Part of a small language model's weights.
Training: a variant of Adam for these matrices, 129M tokens.
Each number is 128 + 32 x the weight over its row's rms, rounded and kept within 0 to 255. Layers, rows and columns count from 0. Numbers have three digits each. The size before them is the row's rms in percent of the matrix's.

# layer 7 MLP up, 256x96, rms 0.136, rows 0-131, columns 0-47
100:102107086095131161107125146106115136118126129115140112146144144134156106169165158115091090062116147151094166151111135208105100140124086122146132
107:163144149142138114084135124183106110119129121138145120141154153174134172129134141186138154130123191177143165119111155125095141136125095191154142
093:145139164123067103150116137140155140119130089107099131136087166112195189149122124153163030094128048127183143166108125094115145165163122078143205
100:141107122173086101106173196117127137145090076118160147110058106126113125158122118094100158184140144103082150130104114104152110110177105096082102
099:121203105144139166142141149099152104148138075122120150137109128136114121166082171173122108117083108073103121098087175145199087075157143090144107
103:135156148156150148096144070135124176132136117095094133097079073097146147098142072103066125063145163089131183131111146130134082134154087146136099
104:159114111127174142106114121131153110091126163076141125134159193147089119106144116143087073109128120084101176103155121118116156074152177172118137
089:115115145112134108099109094154146119132140108168136165131190180140129172171132091115173158144087121114148090120116172071109130104122107183090179
088:113192126112103153134138082162147102104116152132132137095117135142138101176119101078089138178162162136131103191093147155101091160129143131095078
095:134104156144087157084152087161131108105100137138134096151163154122167146112138064189139135107144097106093110180133143111122101122038166122095131
100:100184104160110128100149126138118165154183172091147172130128114089164149061136118215107178159098101135109136154103170117199099109119125154116102
101:147150101140148112109120198117184163101104113128136091121099100078087178150163134113071101169128167141058108110107156162121176071092054111132110
101:120081141138179182107142135163121146127120141101125126175098115115150129151175130074095138127102161155076067102149084151137125143123189132167090
095:145143182108152116155136131169110162143189096095121139094138151126137139150127139138076107138060193158125133081136096100144155199199158132129098
104:111120110165138143103147091130155139103193155119156088130179140104159167089108152145087076066109141091090069140101114104126090125170130159110169
096:133085136133165167163138155101155133120091132151092137111133122114114091102124152057142105103134135087082123173203105093157115140022112092174125
100:097122140105157096176153092145107124090151175167123122162194105148117074103135146103171171129114153149075090081218106162177138159117117143066152
102:143087165125113103152128106095172103124084174138108148147152122137122100156117155094104134114219117115161076142110129108159153104160150137087096
104:184150145130098143166102108184129185146178113182143155127164129156138086096160168093155124184131087101149118135160117113125141131115114158127147
098:156168104097156148134093135168180149053100121151079174111148114129142127143144131193155135115107146125125177072111109106109120134130226136101123
097:146072121160131124203080057163094154130149103144117168100129127119110176101108134137115184108084140046203110161103173115194102119135157172121150
091:094127128100080153110112170134120149151038134125135132168076129132117089168073144089135192146141252106146137153127108038115134127102083148157085
101:145109135157154137189184142110117145127146124115201143107147136121140146111179173173113169142097111117113117148143102162213080122107100146142192
101:131157115178133131183143065112157123180161144131105173132123105125160122167198138068100103110136113115130168170185120139142127143145093065130179
111:107078059122093097102174098120103112135150175147118081123125141118118103183140102151100091123095127159097062078172175104137130108144083152200090
095:084113165127094135118124087117142164191098130139096092145160187128085116098131075121163180161181115130108191158180087140122098108150073105092155
109:109145090157108111126118139109112122127138155087122123128134083126117138159164111126081234129132097116076122150153096146158059081141101097203082
098:180137103131136110128165085164098126152134127098156106105175144122143134076092174137154123182105116125159092110078098086110144147125144181144110
096:103160112083158127068141100124155162141141123077119104113075112120119068146117138160183135146096069109107181171140109121160090141131144125164141
095:056127145149115142140112170146144175186130161150099077155130170077088148138170116132192163144148118118180116130150108156147145160122134166128086
098:114169143131131119160107157075162122097130101131145186144129073145090107153109122097129169109169111116129171109145182102090108152133184105228116
095:062165101129114152081130120111110177154134100145108119162180179153138115136196098140141143150056142098173124125158107097156100174144112141079119
101:147157114139064148158105117175160170076181163061127132118082160079104166112151126147159148125180122095171137162092126131115080096133156176130147
103:110097090129103097188120123109127140180148164185114134133160114076158115125144120147136151136139156127165097126129161068111149108087161197123187
104:118144182112090113132180129121168111146163153085109156148143143114073170155152101071070158166204182129128076115078150130135141212133116113136144
107:110166186149127091108086157145129122142109138157131172136119174142124083085122148139146163129085128183099129153099087118164123196133107087142095
095:110193177132134106064144126115118175120120115079157109174158123134164172177095092145096164068163117111101090179134172096109123107132106147117094
093:159074107089135097125127137166184150060111108099123180132156094150099140140082155113127136109126074155102126096111140114166122117151042080090186
095:086064157110146109171073160116144082126087113095172139100084148214120120154139133171139187134139197163133097127133170093180156104131152134143129
105:144109110145088125115111072091124105116108125122138107118130126127123144128112081170182104085149150161124118126093109116168174132123132096120113
099:145145147141102146143158143115141113161123129088131110138087181122203146084176104136150103140153116168092125192087179148090142126066117068129184
101:148129156158098101172147166144138111103125115156149177093126078129136185156159102077117112107122170162136161141137170117121165130140146084188136
102:164170129130111103157107121151164177140111119133135166148077164230122143175101175083135056110121178134137186134137185107142131186168165174134116
098:045063134140157112102139106105132180166125120113187114118129178116128126114127119113157060141145157104111103160060095112125133153131161159162115
101:128102115088145139140139154145114083087161130124142129115086134120185172135163150132106077116113100127128129089176155163129115119088138150148081
103:095071094124095155098074110146145114094101182118130108157146139132090131144127148179099186136101080156074191136127115211096148138087069139164136
092:119152116159130121152119059097097118161166153142125120105139079173151085156144115098112212147098068076138092114082090138113078188101132122127061
096:129138132136107133136106200101145114092081156098144148099125180143179128139129132093166123136128116117131121115124108048151183033120180097125124
094:147109137116112144095076063196145181095155120125219069134157139164174091121081109099106112104130110188155148091149101152115102132135130130174175
101:132113121136196122123153064178161107168171155172096108132082109116175178217129151090165081148159159168153111098111084194079113117121186147111097
101:122127245115154118117125128156143136122089132102137113130108160189153106147114160162164095151145140169063102199135138151127115118118140180141152
102:159126131156063169167186180151131101126142140125111168114167121093133132120148113104202118120139126127159122111114067106179172103152098109089073
100:136121130116131071195086083105139139086219089140177109145118128104157156135158150158100139073084132139147101101148105176112139081158141094071165
095:173144132104164139151117192110113164105131138117119055170150080143130124092152175179195143153134123159165176094123065120135119134141126120128102
102:127094126117119154165146115136143121114147085126131090133098177130159196097129128130153121110103117153141124163157141111128157134195126129088076
102:211141083137135129173048189066110121108156154117118113109093178078153110092141094143084145108140075046099171144164184109182099085087168116120140
102:059190148136115096163126124158096122156152085121125148143110075125111127120146149131138188159126062129128156153150075116143157130135108100137127
095:066141090135143106092145139127149105118131139135096084114148180142185138116104168068159097110146117156115131119165098126172096143193151111140135
108:112130132160121097160085154126082154137071144107136117086159125141146119101142124146153131134130215082113114154115173122134124105152099099128100
103:104146173130112185120093134144073158127111112083187107117167173134127125143121112130088141139156138164164141070105157105110160142084153094136155
095:114116154157134135137071178120156135103097102109106095090122166066173105169100172155130094122079171147194130177049069114104130097114095122047142
096:089147083111135163100106151161161163095170107072169127168180146146108072183118159211112164121146110122136122144153139150105133153124134118096140
096:177128144123110107097140056084107117106127098112152100116109103152135154162091074148086064139154087150126143147135078104101146121146080123167111
097:094176102087114144114098150115127196170111156149133144127089108149147144109102086094133142123040133157092122140120101106136076137120143121127098
112:131162129112122127115136197153172154108166191148161178126190130204051097046140115094077164116169122116180110126144119115118174149182141138163131
102:133125112121093150083085155073054076136124135097174141142073093115086148180126124088178127114133129130199160166125114117120138183135110116148130
107:136146094085086150133136136148113131130120099107168100110164133134100135144144134128179085209063193226141101112121116135071154163138061184092073
104:151178149149160169115109084079119094094117167138112066131146121169148153125100128067082036081127086192185118126149086112159143139127097099124178
096:113166129152135153160179114077180118173168090120108133109090104131111150180134103111028182133131097077085137148110132120122090089108124102114127
104:153116102121144054150135179137172112158132200167126116147123146101157161122095129098154146178170051118112137136089165135171209119161128132065062
092:119163148076115114137070103183157125101141121129123124123094123184159154139131120121109133143162131110149168079179149097103100073126141149171132
096:118194115101132168140079112117183123181115143087111108127121070128108205102096130163083144177147146079143151126129048147152103150114168162092121
105:120143134116164149119199175164162148122133136103111143111108135115062150149166119155184130147188097136134109104153146088180143077163182174111206
100:175165128131123110146091101111137120083093166160144137134184083127107112095156171074128102155171127113175135093111131065078150148092141102175170
091:090109084111146163177133080179207146156171108133099105101155116103140148069108115129140078123093098135205139174125158140187109112107170147136176
100:138125135155088148132125094133166061116116112151081099149134116139121113113147108097145094115173116191187119109130153162125105127097153113126189
101:140146153142137173133053128167132159187110119125085131117182129128123128128088151184138145114145175146116111135104131168144068118184124136145119
108:111138122118130061133116115132104119150098196079102137169102075147066167160126144108192139119132170135191143150137132120180207069049067126131098
098:141174134112138161089137171094103174146123108115165126140164185151101113123096104122134142214162103163121131140153065160175145147145091178095115
098:124176131135160118109102122085063114121128160098190157130145098140055118122131111159097109134089163109154120115105167112147094137093118133114089
090:131125079103122093153136085114152127120150103180105119174131110132065135125160127156117185104132161083169112119176124090137209139143051141132123
101:132138086146088152131106148163165162104115127144155094098091125131079148104139074120115141104101080121103139130039090122086096126147120091151144
096:168070154145122180102181099171131098116151131156113085105119113123168105116128102150113141155159142110101144136088155132118130107101108109157086
099:159169142132182119187109077085153188119124048172154102076123116135173133108123093134104138105123121088116103093125101132129099146114091111140173
102:141106142161162128102160130178081152126096154114110112141083097090067148089140103143137156126131149154085172163213129156136092123160127169126138
088:160144120134137150132103142118159119119072121136105080120126140119114142133083150102152109152120085097178123082134169067130125096161164133061115
103:090154178156070111147127203153127141168085159135103173153070091132094143152155102092130139104143162087148168173128100145117123083162148104102157
098:120171074081098101182147173140163148135109163115112178156181155126127173137140154204102157143136094164122157188143172114165125131138139086172081
102:128174149140145129113100120104159075098121121095139118111123096075103110160129152055084019105080117092111126096095127127168145148097092127129111
094:096150125107115140114106085133179110085133141111177109114139139093113096068124158143164167044187199136154077136172180147145063120108111142137117
101:155139133145144129225076070103152088101141117164141101130147126154101127129132121145116145108120148157147132100119056135091094170181106123102086
106:112061119159149117144138133113156116155063167124132166106169072092111095124155094113104227117092135170189164101127172186112181156177138133138109
100:171142115117151180176070161090164103146108042183174149163129120128135154139057108122151144098093088116155089131159118143133143136162120076191124
101:143088147139138095111069195165127108070096156122134138143109149135138168137137124110114171108175115107090155104114117156151080213177144156162209
095:190130107095099110122132091119119148061188132169115175122115197082126145087083100029124099122124169204145106132156102124095135106111111139093140
095:084115185126167086098136131148100098130155140176123103133146143071071059178085106081128122101172128181096173138105144101141142126120208074109122
102:124116126204164121136144159098078100162147090122187163127128172050088157149094149122127157136158063099140192111083065194077094072155123127122091
105:141131213165146136121139112094125075134152105161128140098127155138126140135122097129129200091049103070143138140132143098170135118126127089132052
099:103154128118084128107151139162178135140030137171117095096130140095164154055085113107180206114170123073118115114161121168113140113080114201162134
102:141174181115114131143133087090154134180066119079067142104060149087120177198186145087107051127152103168119132171152192086143122151148136086153125
100:126165131114168112124109156131127131158104118166102104099151096107124159128125120155202103136130133099070096077141197182126086098081097174171125
099:113137128148156146145114146116081178087180133095130116067069138167139170093180129062132160116110127060160161147150171084100169146159128123103094
108:137152102168122119119091119108178140117126130140177137108146135123136116086084129097139110123107156136115193091093170085067246169206099146089158
099:172126142136121084129110118049155118134172133114109120119154145093083127103159118140153134122126131115095091147157115124028148150117126081149172
100:170078090137116086170123181119083166124125115167142108128094088128182132118167114095086111049124174138182150174183161080134131119084106167133155
104:134144178130159131121184128124175121178145132146127186144048198162157120149142127130195087163093131149119135059108133050142084147150140101144100
098:108189100146064118110096126110115200140097092076143132092122104157152148141090110039109104129133110124156080154095125177115128162155160129109133
102:114105134120108106070089093176141179167135067127105113109132131158111122095128143167202170126085118109133109141224137129151072119184103097070095
090:124156141081153138155077163090125151130164116114155149083141152107157151132100119112135085157069134086190174187163142068098173150098083118165105
095:087127093118113163121139098068108144227118127137081107120121139112107165102123119102118097128127172137209127168125164085059120123043119163128155
110:106159096131112112098143148197077141117114106110096110112110160120128107084140097110180083128130055145130147124147098191144122083091164101116064
098:118112179165105105172071139128075124143167136148120140112158114117135120175144161102098114117141107104183123101055121153154109105128132143105083
099:141145109163118125136080083154146152093155110129172072141186116112145076107103191089080144110162122125118112159082131183127162156185103121122172
106:157146111130106117125163103141102123108170116109126114141174090044147181155111128105114117125121102132128177131104196171093099123144089070115151
095:139136153149103098174166126143090112111110149084163174152169171084170110142147129114063110192185142103075128134133126137113213083141131068146141
096:085106095117084093058131130103082109114154102202121140145095065114160141154161123096152105132106112093110117160104165142186103136136100144141135
097:066122140121158095126102164179136147137159139154163085149109170108140084141122131155071093112120152150103156196196147091131192111162142112110103
104:138165105165108167099129109104038098077113113126122069145090103096093114188163116108112158169164124157148162112101129151130097134138142150119140
105:129172111141108096099146177092121157069159124215107086106143079164119155160175156112102157175108158092170104160126138151086149106140106155059126
107:112142129167128136131145164188065156110112126101131121108164126161158130136076120151166166129178130114106149099127171134190121113105138110163153
100:130078124107148130179089118115154097112117103099129158123106119175192106124098180124148072108106140162153148151086166131146125157169110143195136
102:138161126136111149162116136108079114125205108157141115117144087138128142176081069142053126109093155109154108197095122164170149165118120127143165
101:095153109129151166207118141141082143124162161100150139103137118069195137117133096104088163149081142153152138121143146104172122093074094118175144
100:118079104102160157119151148144104164139114154161147143078106125184133151077125083099184117129072150070124120137172134068104098116163146130172121
100:149115143114176117103153155047110156108103104076167147152071203080128123137159146113108131131121117127157163159161156065160161101085157099127170
094:108104111176119125140093146149135109152096178189136129113104053127077150174059136217191102115078078139134111125107138137136114120135184145144158
090:105099138107108100127136143090139053135164106155145134141077130090098192207183138107086156144132190082189133152123141109124094169091156150128160
107:119176127110124160102094069093146133125127152085135173135110057193118149138118146135136185135121100137115083176130131093115101148123129159140136
098:057136126123174114122081171108116128131153115142163160099143141114146109147167088083052178180100190114133137153119131159148148141155074203126078
097:102142088144124077156141133156116108102158147156158130100132089149133136126150093145142014105153086143151173097133118107083125128088135135154191
098:162158126120112093097176102177162144104184149111158105150115036116115129111171180095116162129138135181111147130181109134120111167146092090117133
108:123180049085092120131138154133157120124148120156080142123129134137173186092114133116203093121081114146190088105114140086095101149106074114047116